Weights of a small GPT-style language model, trained from scratch on English Wikipedia.
Size: 6 heads of 32, vocabulary 4096.
Architecture: biases, tied embeddings.
Each number is 128 + 32 x the weight over its row's rms, rounded and kept within 0 to 255. Layers, rows and columns count from 0. Numbers have three digits each. The size before them is the row's rms in percent of the matrix's.

# down: layer 4 MLP down (transposed), 768x192, rms 0.187, rows 661-729, columns 96-191
# up: layer 4 MLP up, 768x192, rms 0.189, rows 662-730, columns 96-191
down661 109:117128153109130104157133108172100109140137072156160097100142145132135105125096096080128058061144154143039168082154153129128106097183141156099133108072116135150151160133075105088153129120217121156124126145083104153112167104132193129207094123133113148175129125202148116140159072143108111138
up662 119:173152080252104179098113132091145127148101154112119166107131098107144098111105164156039162126091090168138144177155126129156154071177136126135094161092139125094125115124137158103068101153126097088121158147122147227078101060134123116132149088117190158148132085063111121145202140099175133164
down662 121:158150135137124097168107139063095155151098110110120101122162110072116123115168094098159126153145130066075149142184160095124146092124173123183141125199127106133109167089115113113123122053145137164130142144208100118171134128070135098170135149150118112134119102089161204080220079144166115142
up663 099:131109149086051147098113148092176150152129115128095101176042125092159075155095205111116147101103084160117011113123130116081183120111119170129105131108037157146154172149129165160108116110200116128100115152093102174078112124143104056159147116090144087130124148094145128148168197125150141206
down663 098:132102125059148144204116204182122109135144121099122128103152104137141121133075093118132154154106141110157169142126082146142148125144117117077073159153170157115119117145065132110157115150117129186103136092137118117112127112140102111126121090083149131133102098155136185096134140141165200174
up664 082:145182081102067108164168149164167067032155145107136175121119117120142123161149128102169153149171171102106112070054155160127106130118157146132155113134126074106165170087132084138147100100101125174085161146111092093158150116137081107158097120142202103154117129106136092114137155085203146163
down664 074:121116134151135180084163149124122137090119136067152149183106065157084168087145162161155115117153150186136120112166073131150114135146124127167154114142091144134124093157131124148092068169144175155141160131139159212143085120165154131171153139096188150083150113120115183133072115157150166128
up665 107:093117121142084095161125141157173171168165143088131117099140106118091182101092105170134159188191123149149157143090216079119092119079104158132179081147167177158097138146076188140121170105141142072148158140144113105045184147129111161152078142117127143114104101127117103086110113183147108153
down665 115:125146140147126209112109076089100095163129120164081094113103081096194127165076172134120122111119118150089128121104159128090157094090193131076154087186147058168103130100171146119156186128136087070085221181119110155152111131106109147084128157049123181120117137098142144145091131108144066140
up666 083:175105139132176102104104112129172147118115175137117126151070083156157155104153130178107114087102185140083123162169124155128081126147148138130170081138137102200103083117156084109090130150094126096163127054067135153102124103158061085133125120072154121120198118117221147150155157093175135085
down666 093:139174133154160181122154046123102111151092150123179182228104167133095117119085109103169155099118143121143112147130122112136163198144146173127104150114070171150191208087073081173110091155128165128101098069101148203130128099091144130105072130117114164080175162103073182107085110102122064136
up667 096:167138141106155128086186114062157140116052096089121155152075088119136087111102130173103100127142100073142168143191114143135097104095175094084147159073078138127120128145169135176152153085114122046138141107183143084086147108137098133145127089136058089146053161130125118126174109053130107117
down667 105:107154157171176172107089163108157110160160137216104042133176130160138145125086104113067119098151161169111173094130095142112133125119095123144171145105182093110115123115148084146060146142134126157125140092142121086084188178093108073095097138081119119150227099129113113158115120169161087141
up668 112:151082105144135140136134105137136160140139162181133169135102170139065129144108133079158188123139132123073109124095144072086096085166079092107095108152065101116110145178169139105121089137184143147159152090136124139145127179164127133206130077149149181098136210110100124163064112112105128158
down668 106:147147131121097130138136129113178118141142084123127132119119099160083146061132139137143143135145087055150117139202162157102114087154143136153113074103143091133099122101069166106154149111117130158150153078122115109125160115155124167112121145115181149101124099172063087149094158066138127160
up669 107:174117136162137122138167090140120140158104136137179140117148132071130119162171146125125162099138070160093183152050088106105141114176048141077132059221081132134169079140114188142167164157176136128146170099079090141083111151087096092127122169117078173126121134122121164139105150114107140106
down669 104:150182066094199126083114099089050101095210111100179105137141141046157154147205115127138171133198104138102131112136168154098113143103079159108119128102124110127097110115079117149104173148122115155136107151135195130118164105151188108136102140199118115159135079106126140090170152125130176123
up670 099:153124090094091119156192143035099142155071161121116110115088131178145109080132158082080185121105105101107176105134103144141122090092104077113122135152173159139066163174117191148146125117149157165137084089113090045162168133099152112166140088154089131142201123174142102088189138136103106112
down670 093:141185146123165181123086114139123119124145067191099184086165100139114124109121089150184104124192119149103131142142152094141154143124160199153111131048088128096099126097119137128129155107140172127107164128062157190134115137119080094145086217095187131151149139151127120168175109107122130140
up671 105:063175136163123120139152166137141149095157155085091145183129135140157129124116114137070105096136132145136108053160089109150103121177131147116186139063081173136103136138096157142141105098131123099161194134120089129144157104109171134123107114176102140102138082109150095137039133127138132098
down671 109:169133132159186119087102086099118157097102082166125095153126159110113197109189066136118153148134100107143085128126118161136114125123147114125167102132196108059083147094187113082152153128094117108094146134097174118109126116089149142188149085132078129151165121106177109127144174173091128117
up672 114:140113118111154136138122107175112083102087151115182150122110133120143115104126144181108125093127104164145100214196135089125132125108116177133143089067170104133114085181157110135100104114122148102096191097146060100092141136119165140144171111113146117133131147109088113100124165135113108165
down672 114:144087130111128140115151125148114145141165127117144095152076150160076149093176110047117150113124085112095139080160133111131133160131088102131146154131180126129112125074165134145065095105113153086155125155102122124066083139179153136159141103137178142157176077094157169084119139103094141178
up673 108:110150153155156122082123184162138092154072146149085137107155147131078063099178160171048110115102108109093126180132053101080120169189093098165141142107144198127104139121192129091167105114143108067081119129117158133156194139147080117158144105166171123124067133100144141112119131156133168149
down673 101:132134163211128119099147055079079101186142169120143119165099109180093141102118133145141156209106119111170145150097133152150120109122199128173154124167146165111135118085180144129106095149103090169147093116153123161132094143115171137133104073129187138169162144129117171170144195066195189095
up674 083:152110187135137164142148111118102121203131147182131083113088126068175078136117078100123125109131143157146129089108178106154129106134100118135123117102098094153115167139103242125147162111125120147085151097124151115053145150121039120161157172097185089143178142133105136069124136132102229127
down674 076:153103160133136107157152110125182160075129169132129105181164094120136179198138163158105113151089164082159090136188124146117145164156124153107076109134174164147145086116136209156081084123142105086163130163148138143154098095146102168124175150148122122107089097092124176102102123106056150117
up675 093:068093109103127084151124180136113161142124108065127172114090117107100103149145049159034134094178162102159135179150096106112163118127124119154173107193108132121156146113111124147082129105130138155122094162084097166104086133126101189109102132098125204067159192125150117144157128051170137074
down675 112:150117105144155123119092148123182149108154104109096145114131142066111131099074072145118122104122078118152177087028085157138118145098115125130081142092180136136184063156150203110106154155121178112167117150102121136101140145112126127085165132139105055110186113135086149053100115084117130159
up676 102:094107115146101086126115138105078137196027083179154089104150109085140127095157132154119094125103130139215133165187110087135097063167137168119097179121090120083167113134129107117070114127083130170105157159141072106140126135135110119112068100108139140141181178159098091111100137186108105089
down676 102:227179140103108144108101091137051188118096123126146155067146168139129103132103163191065132153167207137170101056117129144111139121165088144130131173109078127193161118093120090107126154128106086136156092143103178116154115107141149125158157114120132112116124154120144094092101170111081117090
up677 106:115126088118166123139122085160197144212165096109109154152100120091143128129150141142017098138128125135138113049124154098160137131122131099105129204088125071112120106162151184094110102135057112074086167190162142148105105129118114131061106181095082159133131143111166123153193116067129108138
down677 117:170107156132149218102159109146160133158086158126154131119180142141115107158045175100037192097193092124084133132083084098124131093138139117148111155058153079132139119118166124108108102111105115132192116117080119146105093105177093082106174171159154147129138136131122137141175132089115191108
up678 096:106144128135132169095163139137097120138092090198098105141138099099108159163137148150188133097122156147116104148092159129123106051112149154172062173158116176088173148161156108093132093166151140099126082117125077134092077153062098169149122170099088112126121136048077068147130068142096154076
down678 091:096191138118095154153103093120116113121125129071134134087148171132139125180094164149123149116122143159110149140144135110114112078124109149175073131137135092183136125131077099133086115128088114166038135137030134170168101146142132136153078197121104100159124114164150105120112152105146154102
up679 102:093132089066099119188118126124145192175098087163135136116112123121155102089087233184070110109115162125041136159158139077116145157155127145190102157145115116160132099137132162104111162083181117157146096127064103148085071112152121089142160124123103143163156107159056092117056174092168139073
down679 102:132116155060142106092050146190110123113096106141119097137110096154135143118070126175130123122151187107133147149135109158148109153170152165113126118222144109142165179150112064094142053115130119096172092152143149114140039129087113135088123118133079138100159114211102122134063164133202117178
up680 109:206112144072109175109116107055132139180112203078098076131068162109074117081209097170145128108127129148138146125149146142083119137128116118131118090119132167088117078120163130112125082125122122158104117130097134098158120114136187141200135145115116127175123107118153156157084169169153113110
down680 105:168114145101167039153151141074177138061133122111137142110118122124133158185149103133083140120132127144146113117114078114160131081200109133126101141089142123063158144137136129098139139148120083125180093163152127036148079106153130144153122083118105094048088149122122090103131134149192147056
up681 101:114147160139153075115106122132140097160119135100099110106143152156102122122135146170142073124118093131119143139206121052117093139216158147077143117169152084136103144102137124093149173177156120122150227134153134125152096112141096124139184203105146157064124091115172126135156164141112081142
down681 110:051151134167094138117129154096136103126148125150123147177174152127118108135066131122100147105125173142139188145143167123095082156120066124191168109110124131139097144114141124084132125183110119101151094174134087103087130100146171159120168116139139084111075147059083128170093061122134179051
up682 083:115148142113065152086106124174109163156153118102133081176125171144161136143137122168121133170137108077164181092134111128152126123117062170104190096127136103114116162098109122211115141099073125106138119078170091066084161155079148106081070211102135131134130129130096141158185075234140118141
down682 079:135109084144126175084154109132076154131167180075126116127087084139154137132118090148117150186108121127111108146167124137114110164168136157182143162135143163110136131123165139144157102117161092153131094110178134178142115133132194074132125168116127148176138100162116191160170122183126105126
up683 078:149130114117139127146120153103114107065152102113090068104127182068087119144126156132158098157101090166118131098113192202126110195093150166125141121140115142116061155077194110123114152156101133110164110101102092126063142104102141137152161036107125133122127219151126169082102101145134117134
down683 087:100167094098112163112137171130144140121140146157156106050105163143091092173167112134148113110140099135101214153115185118137096125132099095098148147110109211119070117091080117120108118179103169127115157143156115136086123135108127147105136074171109064061113106129068119064140147096122131118
up684 103:120105087122175180104125133114168099133095129086127141144119152099153183098183169138039160095148113047129107107101162097138182173156169029115068144113147105155095119140170162133082166174149167158083167112160152201132132140178090104180134145104146124159119144114098128160132153129206051168
down684 113:148159118111071171181177156139186137098145132143160170135086112165201087142152092096092095173102109134116108063111152136166180171119126144092096102067179104153166138118125131188093123086131154166108097152127135164147072119082162179043101129128068092129137101142103134110135126096123165038
up685 118:087200093141079140135153146065157091149105109153075156141097126188127157092112150139092102132165145109165134107190175104161172131114151126089132143165098071155098135139092109115099168152104171094046165108030173116101127116146090127114079172110137122130160107126119142069161198132182123076
down685 124:196117172126104148110111077150107079132119079141131159061158113126143148093142211177144203124146101165081118181117165153113144202162162122153091129124166111146136089096134112123112105108125124087124157089206122097083139135076107163127172117091068099148135146093168099182129151078112088085
up686 081:129129145123091166091118129111105100158149152187141108104163089123136107081105095086091123192136085232117092089155087127123146120103185131150134119103081190131151148103092100189100155045112138134134109112085121138074188135137119133165152116133103164170154164135127091115109098126124090166
down686 081:138179140139093093147095089149167164160095077086148116134090094167211113123121121126163152109147135166132148106181123114087132152143097078174103156056072178157044159115165106113103063169106103089091096120125087151132093081142107087145143127136166062109118161090140115218093141187093142089
up687 089:192124158148124132109127069148071106178107147121104146153131159142118112080186149157161204141148161183135129170138122130093153120110146082080132149188109089184142115116111101177151124145069132110116148087103126099128039161123151123164197122042112129119104152084117123210079171135162123116
down687 086:139107152124143214160138108081091046064039154124133125101150076095122068117137171115084095149151096164217153089133139097140136089144123040097156115165085139102087138128164144189135107135157127145157094122185131101122170114070045101118117110115112121083177144176150138078123083143134152083
up688 102:118131157158105153126129166118139151104125165118091102134121143116119147108190141175066111178107105233117141159183091096122167203095095145136186147140103069105102139119177121115167122117161146141166104172147125136095189111049102185148084104150084166132140145161130125111133131163084105090
down688 106:084114111142092135081066162159162118139054140134166149139067122103091086116137157162076109121129157186150128120087153159192160192167074111107113171179094102106162096150125102118147089150093157083115146132103145171141134090108187084142106131167123129128160160143175083153121132126128119124
up689 095:130148132093166096169118153137159141121069152073154110168179104170125079102160086145097129231124041165161133157114145124098184131111109134147119136150129150100095168138109134088147143127148151122084210162104097116125146125136123102133120142136119122136077165073179126164036121094118185123
down689 094:122115166083089110156190089130117090193138165174164090106148109094115100108152123099183115094139121089138112114099150173129131172110125087143114144092090146148125135138126110141144114181166119129117148201136198140137127140118178143097159030124118084130155111146144127119168060083097124131
up690 077:128132103189125125130102130151098062195120151124171135193159144125093138140134125143085100095134137129160139208153144112102121071111138053159147102079121101108156100146111101073133103156168113089130082156125156118164140192152094143173187117157174113158100090096156193108099161137123142095
down690 074:156142146146147131182136137127100110125144101118153089101115117105140186144066151137131175097143141122123104171165108154096124134175135161143094140170109066139067059153150120118087097144155078095176081155151098141126166140076098120083079135118128158143123133128081187165181088117112172091
up691 100:071124104056102158136027149088161128187136114110139134116129106115100162081163127165113104082156104091117173161115152085109078157118161140137144147097101097093108108131088134144167081091149154187145149087142092176131133124148112100152135143065192088127205097172149104116125135129190142144
down691 108:054145122137135114148150120101124093177123140032148144108129163138105140069084164086102071150218162102119114109053105146151176168119147111138150112072096179165126134095131094120158141109091146159164041124097158137099175088101092109130118123157180128108115104174141143109154042089141095101
up692 099:156158124141180152122130150133125143073097097119147139143211112061123129139103125159144134096166150123109150126135102126139066059136103191057172123157048130156122125137116148104102091115164175139064103114117117210081126107140146115158086153116131174159175157151131116118148141162123092120
down692 107:111119084088107121155121132146076203176118105132203133132116158111092170103137076129180065074068138122084170160146106081108116114144169131094069119134144126142155122098115170129096105149132102166087116112180108122078138168196145112054135154148124118133138095150114151098106105168113138170
up693 109:153117158158119092133111152152125118199080118132120066112119160106131166102122140182084164086119060189133101122137098056105177139130117107110086096084185125127120118164117182180171133077153099146128155113199154164116133168099094109143148104107134094108123086101126138194171094082112123098
down693 112:131153108152050158119137110133154100085105125102079149101094022178145105063144122068115082149095178135095121092132196152201107119069171132126064120096105158156131114092094159131216178149093099168101097075164134107135114131141088171120131078110164120138145161103121134096150108169112105175
up694 106:105180100111180094119119056163114114111132136113235121117125109094195151104125117117114100137137136162132176060081101103164139132149148063163157135125131135179101084235065117145145134115121136114138084122129143131112181130161123079127134107101132102116199163113126127110022134096123176085
down694 105:121138135079132168138109151096137118106162154132223115103142140059105146106152150168174134094136126140130067043124150100143142140127125114154103178119172106148104168151148136140138220079116063135145114101193162143094138187147075131073087164141105127130163055139166121123097105070099159167
up695 089:164134134096075193175120114132130184133191162084181186107090194096154167080075120173146132113122184131139118087076149117155133112172149168132130134084119107108084080146119117127128202073155149127132134133146191164060146120116091128091117159117089115078103116119124097151194127150159092171
down695 088:144147120132130119106100179074123102124124069086099100118144145158193109137173111164182109128140116139130104121097127138113101133130072151173083157065113173135144120172147115133167100116145171206031189133133093151094135116119129132166168138149157116083153147119141140133068194111112119072
up696 103:194134176174159123151132118067140117118124140128114162099100146127177147153140111178129126132077153102136079131060117155129100111122089094115191112181093130117119108118162160101154127179131200114096179132068110139169152108107085142115143128157086198119111129151114103100166150113139097132
down696 105:122121152150113079116136172130153171068104105082150101169129090081116171183077168147113153142189122160106136123176078094122127171127131143185075132111126129146185184159103139073085143126151093148183126140154121156182201137146218108160096149151091128174099102139134140136135143210142120146
up697 095:135046160081127111110066124075090128122185143055068141160154123088102159124145129133136134147134139141067188145101082132110114093129145081168151163154150086075106128166149129151156132099097124138104108134164155135139122168125120153160151163108159136183141113144095129157081242098130118114
down697 110:111161100134140115105168147153112114212155135230139093150160188178077109130165153166129154127168178146155140159096171117145131137130117127121138113168083172093091105095126147089197109097138127153102145140154104183165149087086152066116085101179104131152103133079164141117123064121102137158
up698 086:108125091120110107130120083101071105108116182118139093091097103156133101089202123120149096177121093171166139081140157210166090114091144160094135151198073165099082182083098123110039148165134099120173180110072095144179140111105100089167156133120120143099169129115116155115113145149100143123
down698 093:187202126159123104166127121128121093148163142183148116138159161133146108076139087149178144103211138146105163156163123189136167029126118092129137142182123077166116141084105123121075193130098163090140088097106097094128118166072128121144094139152093174188151137106176137170112116070115112152
up699 108:086129108158155129094122149069147087152117138163109126142116173126141118061106129125146097122068184165096123126173129155151186171137147182135096116171106042082100091160130088125112161114126139130193107154160156096147132145128108178065069144086168157089127160184115121058132167151083122128
down699 129:149155150103109106087081129133143135113139127159141204110109178060140103112162202098057149189113115097176136135150158226147132110170142149143155095103146105156136111151165114161071137109132143124126135062146165096158130161141132153100169086105118153150141135155128131160103107160118142115
up700 083:141099110149140129094135120122112165095121057138130107255151165088122101114138136099174153097170154128086161115100065127132066058133072102152127098106160081107126106119127115126091117139124083121159176152139148135187131082109098191107141138114145122139136123128117130100067099126095129106
down700 078:124167204150103168151143150100148124101109121108122176147127132113056157124075139102136106165134079125156159113180134106204117144163131087116132195118147081178156148110098151150101105187157126101170189185148094111132105086196144165179092209150095116103060166152125146148066109104142137145
up701 091:111121145153144175120102122139127143157108062145134112154117151118142141107161137052124200148183142164144149200129121076113151070085051103174180081143096211183151116135126157097108159103114126140110136162075102075087121092141125166081080128151108113205135137141146138145096130099050133113
down701 098:113148119135132130167116109151097102115135125122130157086185120119157115121168126131182148130135102140137087079108154113108152120089170147198120118070161093120133187112124152131152145153088160156177167104187122151149088113137079106114125123070129125100111112193083124131139160167186196126
up702 097:147170186127079157108115124090160108150188062200128114072158154152167174143123156153156143132121165148126127142128121131123134115095159141164212097133120069156149132087116161135115111212131124106128128107143170092099151140139058069122124162112118151106141159114134134105176095154146085073
down702 096:128145156214128138097138116127140116071108132129131126107114088129110147150116107149080114144091103055159145200174157180166101088088098140147133113091146158161119185089168157109120125111085140157062149109133070114139116047156163159156148194130126052141084190173171095127095099164099028151
up703 098:124108131171158170085106156089148079102099133091123114162113143097127130114079106155106156113104077116083146091092192102083167154178115156112211136097084074171058154136139147135114087147142116145095111095159111068111134130171084132136147157081123126147082101113111156136079176147136185149
down703 087:058150160121139138132098097091117143128134088100142099166102130156146132119144120188124123184128094142150160157144148050171150127140103116106171147186128127161185094158143181143172117155098201100102174133126093180128126127154166140145057142152151191110097165152040157159175111109125115143
up704 095:115082105142132120117135130160095110171109157108066199141126093135113104161127082125099093095136195096094109065097139066128153119150162161088103116100154176184114122142157088172102103135166090137067172132091110118066202105125130103151145122167053156108191213158118127078116193145120129157
down704 093:065109077124191167144145165132173104130170117105159170121115140131130115161183158065068095118137170123144135076147158113112138120131159111162090126116113107105190187083093152113117097173112146104159184168124135107185142101182135166112097099127149126093172154179162105159157062130123130141
up705 099:140123082181186160157155130094143092127153117134157139178149117097116140178144201173104152113069182176179127149132117167153113121191113167191124162122068118089150149141110134121112103150198127134132122172186101161125129130163092076126115177106138104114116150153111152095155165068099121043
down705 101:119157130098130088144155157109084126116170145139048115134072139127110113180133099180227104082100097125181152094128097120094131096115126117137110194121123114136076152136119121110147122143179129161136101072131098192126101165112083144107147107161131147083092107211130100137163149170099133144
up706 074:149171130180172171111124107107129186164145171126116166171167099196044146126131141092091170126142119049166166142151103125106129142164162111097154074113169050060136147150126105123158152124073141132117140097130129105090123149057173130091100113117103158098092109123159146122136112150129153088
down706 063:137143191120154069130137124100126153100090151105113148090137207188123122134100160136118103136115136094106132129193149124171125115163151156205111105103110113117106096144124124172127130189127138063118119136110074159151104152048114125124170164141166160135111165117137171133147106110116099126
up707 110:180097097101064128159153099220162105170154121114104132135165139158124198144153127140087092146102147162173147087083135161144154130104145153110130125174088121130123093099118122155059094141113036084151141090076172099107156142127131106145152142147185122123104165105138102144122081124117156048
down707 116:121116066086166143136152203162123116192112109156170114115089140072112080167118127063075133090145136152101139121105120150108164059157118104111129128106124078067135153149100119147112125156128176158079092092130096140161121091127149146076074083132110137168132117156142127171203126160114105175
up708 105:122140160094218125160140162101136139085152140127150132140094131133089115122144074094113166154120082102177158081102123134081128138103097124072109110116130153111161061124138196128162150119076173152118152152129052069165158132111152150167130098110127096144152108146198168144103124143106146163
down708 105:180186126157107145141119163131117150189165070089119156184115124136148134134162147158139115141145085069200076132155103178129160144043129181111143112122089121145087117128142134134130126144117135081048111072109155142093150109115137069144069082144089165153119120199148154138174150158148195153
up709 105:139177123181115133141111166118141155084103201091086136118093100142133117154155133071108113167059156202153117152169129115080158102107101104149133091177146123150168128183096127113139156099133086120150058152107149103090144121091109117144104137169141159184148109076148165137128091116160096159
down709 095:121109166103148111077133136118106156209147106097161119145141180148119136080139133208145148137151119114136137178126119095126109134108162110093169121156156142145112150156088071157111117133147141051101129122139139095108139136118133144133140136105125094133186052094128102158115170110146156076
up710 111:078118145158120158146101122190085105099099191161152106141117117078133099098104090099103194110170116145124128075115124126125150076105117136133191130145124138147136104158164201096121123199097141134101102116124144127128110174127171155110123087155088120164128168064162120077169083157204062189
down710 108:137106139118197150156081140145115085095095123155156144123112146108085121167156087133134165166103104077065113114132131086158178124117157133092173139210141176137133124101097098071139157121106109134088125137076184203185071138106110140100120147182092118155110146086129057102219128113083193171
up711 079:149115128140128136132139146173121110147105110142092136078075090103147102073148117155160152128128164137097130093170191119139145107111132142185144195134091123069168086109107113179076115139145057165136206138147124127132100111165156137103124111123165130155109163102110130111154131111080133096
down711 080:130179180070133185147119215161146110110162100154106134123084147215073126121124140127152125116121113166112100142115121120150109195142095106134126172124138169136147110111140123141115181124134167108140123110081128185135101113141125123077151152106061157183139139102092114128111087148153148157
up712 108:163129128108085172097138175187111130142067134081167119156077084102173093084126099113097137158071141209137134077182163141131147111094128111035169140166139172105130191180178134177108104176087091130106106190088151153135124089101141123126166102141125120108106104069124107126134134090155091188
down712 102:141162189147114123104137163141106105110132160132078098141107104157103130155113123141081103115149127113079098075163129142119138124105152119075101095125102137112154184101090102062077185191151128134164120143133140125066045116087107146075082147107138148127096190128111109181088154114135100097
up713 109:097107163132155191133124129132106112057121096093180091135121117113167082121133097079124074152120183164180147100158086153084083052124118121096084116179122165176112106157117134089109162155149081087102134120121135171128095143164138173176099107113086152107135160135192136165124116143105136192
down713 110:097125131161169075158103144131145136158090147104158077115143159168156063169126164137141104134115096136104126166132115151140089190148146146138138101123138148096204196113149106101136053158137139093149158106112136094172129119129100207141164087135111172130094135134143042150146116145097106169
up714 092:177130155153141180133091078135132123149133168122128147210150140092086140123128132162150143128134137129046135176106103161132095103151174139085200106137103115144127134173105125112123142109071137155100152144130027210122138148165111159084110160131101142109093031175123166102109120220115143128
down714 094:129112130096130111140085144094114137154170193136133198131168134109142128121111171110143140171173171102162136074102135103085142124162137157074127189087068172085116144120089131099074130095176112177082167203122146144119135122139095126147153128158133146208120173148100110131064142142184168126
up715 103:092157167153143148143145143090135094083100076137169113138144070150161120152047132147129140104105145132124171097135149056105117042138147084086176074078099170157133118080084170119144140157085093148117165162168099199160109143209120118119147101141139086128099146145118092138130079101167119171
down715 094:130172130130093115088142138149141118151151093150128154110110111136202098144134177126070152145109075114151176122108160121105184153156093056132158143070125120112100106128181092139107139128110137134128093099163071176187132117202149064080150116177075108142177125136125029162095121077150114120
up716 102:133244119098103160097194118161166092123172112094129125132151099081085158104170134094101124128165146088182104111134131127146115110127144146128142152097122174144107132134084153128158162144158118116067122139139152154075120055105131166127081162135064162084122086111144151083147140140183123075
down716 103:113161141109146078176074105069104121087106086099189132152178109136123169160110097075153174122128088122110085122084137075080090144123171152107117077139133092141193132089124171146106158150149090159124081116079164095110152112132179092128162101109086068158112101122060076166140181197121049127
up717 076:175111142048101113184176132122174123110148156148086176096160117158130141129140125081141159161142139183131095168104087084094128154102102134120129153096119084104162123151125172143139163097099097137128103167090128140078141110142095176193118157164141101156140118140125143143170130143163175117
down717 082:071151155092107062100104117160117139150109070110144097121107109164130135143123143104072142109158094112053077138170096130141103147153145095131088165135133115126131132122158103125101081077138172094152088124140116152158148148164159098089134171110140117142116161195074153141112138073152095100
up718 091:133205184135094137122119124124149141081119114119127129133113147143149107160134120152176084122130136066098118167076078118118134109212092147135114114140106113155182114169089131124127072126217146091129120148121153113080103176132126159124093116123112123114125107105136093141111151092085103115
down718 096:079164178150122080127135141114125170123096074106120192101170097149095128123105130155103201139128111159169121132082071174110099126131110091140124187116168206081130021151104126120162143153136133123053138110103076096061108133123100158070114157122134115122132158164106166136112147106191109123
up719 112:187090083097128205111195182117119168107137118082151103186100130140136106110172134180087140135133155118107154057125163135099120183134117094132173155147147087114074144204119170103152107112154097124119081119138128162113063185118173159115137140137131109151099171159188151125187162125176103127
down719 108:182066140187127179148118093143147121155116124078200101122102082108169162105127094117099106171143092134157155113133152128064096153144136104092161203122155064156141121071116085122123100171156153115098107124155072116104137109072129206098101129142087193129138136129118157189114131095111154151
up720 108:158087169083136112113138188088165094129188123122096082131119170087078162118126098134118161119170150131148078194096114126196174130152083120161066033166113125148142082113124125092136150090139146151103087164105122111165088107130135162123144109087122132154151145122117175124125097168106083159
down720 107:171170090091103163175190075095139151159091142145155099118057118124107137076090084067134107100198168210123171139146123169143134144134123093130101113105098127138117170183150164139174125123154090109142141160131170092106128136083118136150085068084132051113113170154140107136105203140119101116
up721 105:090181110075129110119156135127102145108082057126099087104123113182116193129127168163131132168134117135081134158153128090114200091139134139100121186139060125130109089136134081133097169116184102181127157137122156165147112142090093112140065115177127130084185125111080096134158103100199139153
down721 101:132161172113129147105104117158081096170139156150169164104084144144149117121158154099076130158114125165125123166139137144143052183160118128134069142173196146161131178082166178175172109218130114078121155140132158115103173126129091164104135086152122172104071165067164149178177107146148116107
up722 091:120161078159071125148125175149103116105162126160140112089155094154137082100098100080147117148144082151109113172072108076134147179132100139123156145140088134069123089172140109149167072139146194092181159150157120122105118117103130114100095011102123115129157155092123096103160083127142076087
down722 092:174125061106130122153125096149040116111186055165123146150102127126113140148113099087093125124137054123102077118134098134137132208069091146015120155110124118087167145187085143143105172127100140081184174122128138151154116096146155152104103099083146117113194078165171123084109166167098135116
up723 091:100084131129100126192043158161163105104122110107107166108110100169150091192051168212118144107119132136099173132077134123136153156170180147137130043134120121134140109099117139151182188128123072145107141136147125145110112151127149124140184134097172087140119155118137140100181138103123127148
down723 084:194103183118172088139066118124126199133166093122145105146196164106109131133207137105093161050108115112089123104140117155125119117097125115155177114156038135125080126081124070141149136150168116123146097087144126139141150137152147105158174096161110059119088062105143160102087085144093136036
up724 111:156108097151154109134116099102127149153030129152167130146105067100090090154109111147128168129122172133093168121157133138137159159146129101122072101129157148148063151106164120125132164140116130088191131171150136144144169086138119198154172162164091154137145144108148172088100134126150064205
down724 101:141103104172140088129132171185157166067106079146146125133099157151095141129179107122141115162090098128142151105107100076129134173139061183151157106110099130108082170100121114096143106142155147112155136087126140150086137180162148161136152135092168063121142142096141111136000148206150106123
up725 102:168168125192133147072161163169109137130095119157120157128080132131164129149085129102101140162130116171168093153145154142185102163153125158185103117170074142140154173106058187150095179121146123131092112138157119105098111133141101087127076105164158129130112123141135120125098130150157089121
down725 088:129190128143118133128152056135136089083108114148133113113117094116120175107132165148129099146123175140097078059091119161143163154126091102159099147113163101179166139121113137102143116137103100146149092113081087167134131122147169075113111130151071092109177127123104164121158133114136102120
up726 114:157130141131145144155151074095078151124163115125175131145055170120105072097151159167093133175109175099085163130184145145173191119108119152168113119112078112171123090153149170095114173118186145093140176126099189095161157168085079125108138131131094058039165111140159084113158182164161159128
down726 103:113077125148162115147106085150190074101152139165181164079124103138088160112072151132127167139139131115080174167129184112104105120172181047085130181091115079127106124108175121111070197141118149145172149137094153118178078063088148163059072125138155130156149150159149133158096131098108142148
up727 105:170159141122124167166121099125172067168058153104147053174066128111097088140148136096168136083079144145154109058141082169073116122165096138135146121147099140102149164126183099169110182103167097109138115092132174160094124120060114109134104185144105075110114150111149096115124165185163147158
down727 104:149142140094194169068095185132206123142147161161124124201181099096100195137102164136149132128089098065142093157123114089111182152113120137193139123113122101121136077090127155117166139155188131095171095141099150153139099159158105109169124114172119061125131185152158141160142180142085105120
up728 114:119123127102144147111094158121118144133124117106109152180135160081077169104146134130108149134143134126121140176118134131086200140126091097187206179171088140126095142101168140132096122099116111116120086106139119131142097125111123186150109174138116193142129198131146111104106185112131055123
down728 118:077090129058112119078102126082106163119111125049153134164141157154106151157154117115091135161080117100149150154132105075082088098083177151100143159234144067052168112107138094123123151100180105167156146109127228163110169107159110093148142184124103126145164110104122123103102153090084133184
up729 099:144105179145106089148074120155151121134159118093128154155103119089090134113132201144063114152127122223137134109071102122168175135143150115106113152173111129045152161099117144146161092172126149127129061157129173128116101070096080118139075172194122080130100133108138136172146060144129173091
down729 093:159152161042138087102174124131082150169147068138066125057163194150092125105137109134139095125098080096137082179153167113134116177102105133118134123148144146180109113038149117156169127122072200134108143086104143139097096206121187105111108130135124122115110137199103124149164130076120141120
up730 096:078109071135126159164180101212107113078197167127115120152075102057112196115145142149113145158160108128112169114160090034081053107108125136122100095125141082199160128101143166113129133084127104187144117158129144140141105163139107093144076166122127146137064197122118124074094076146125087130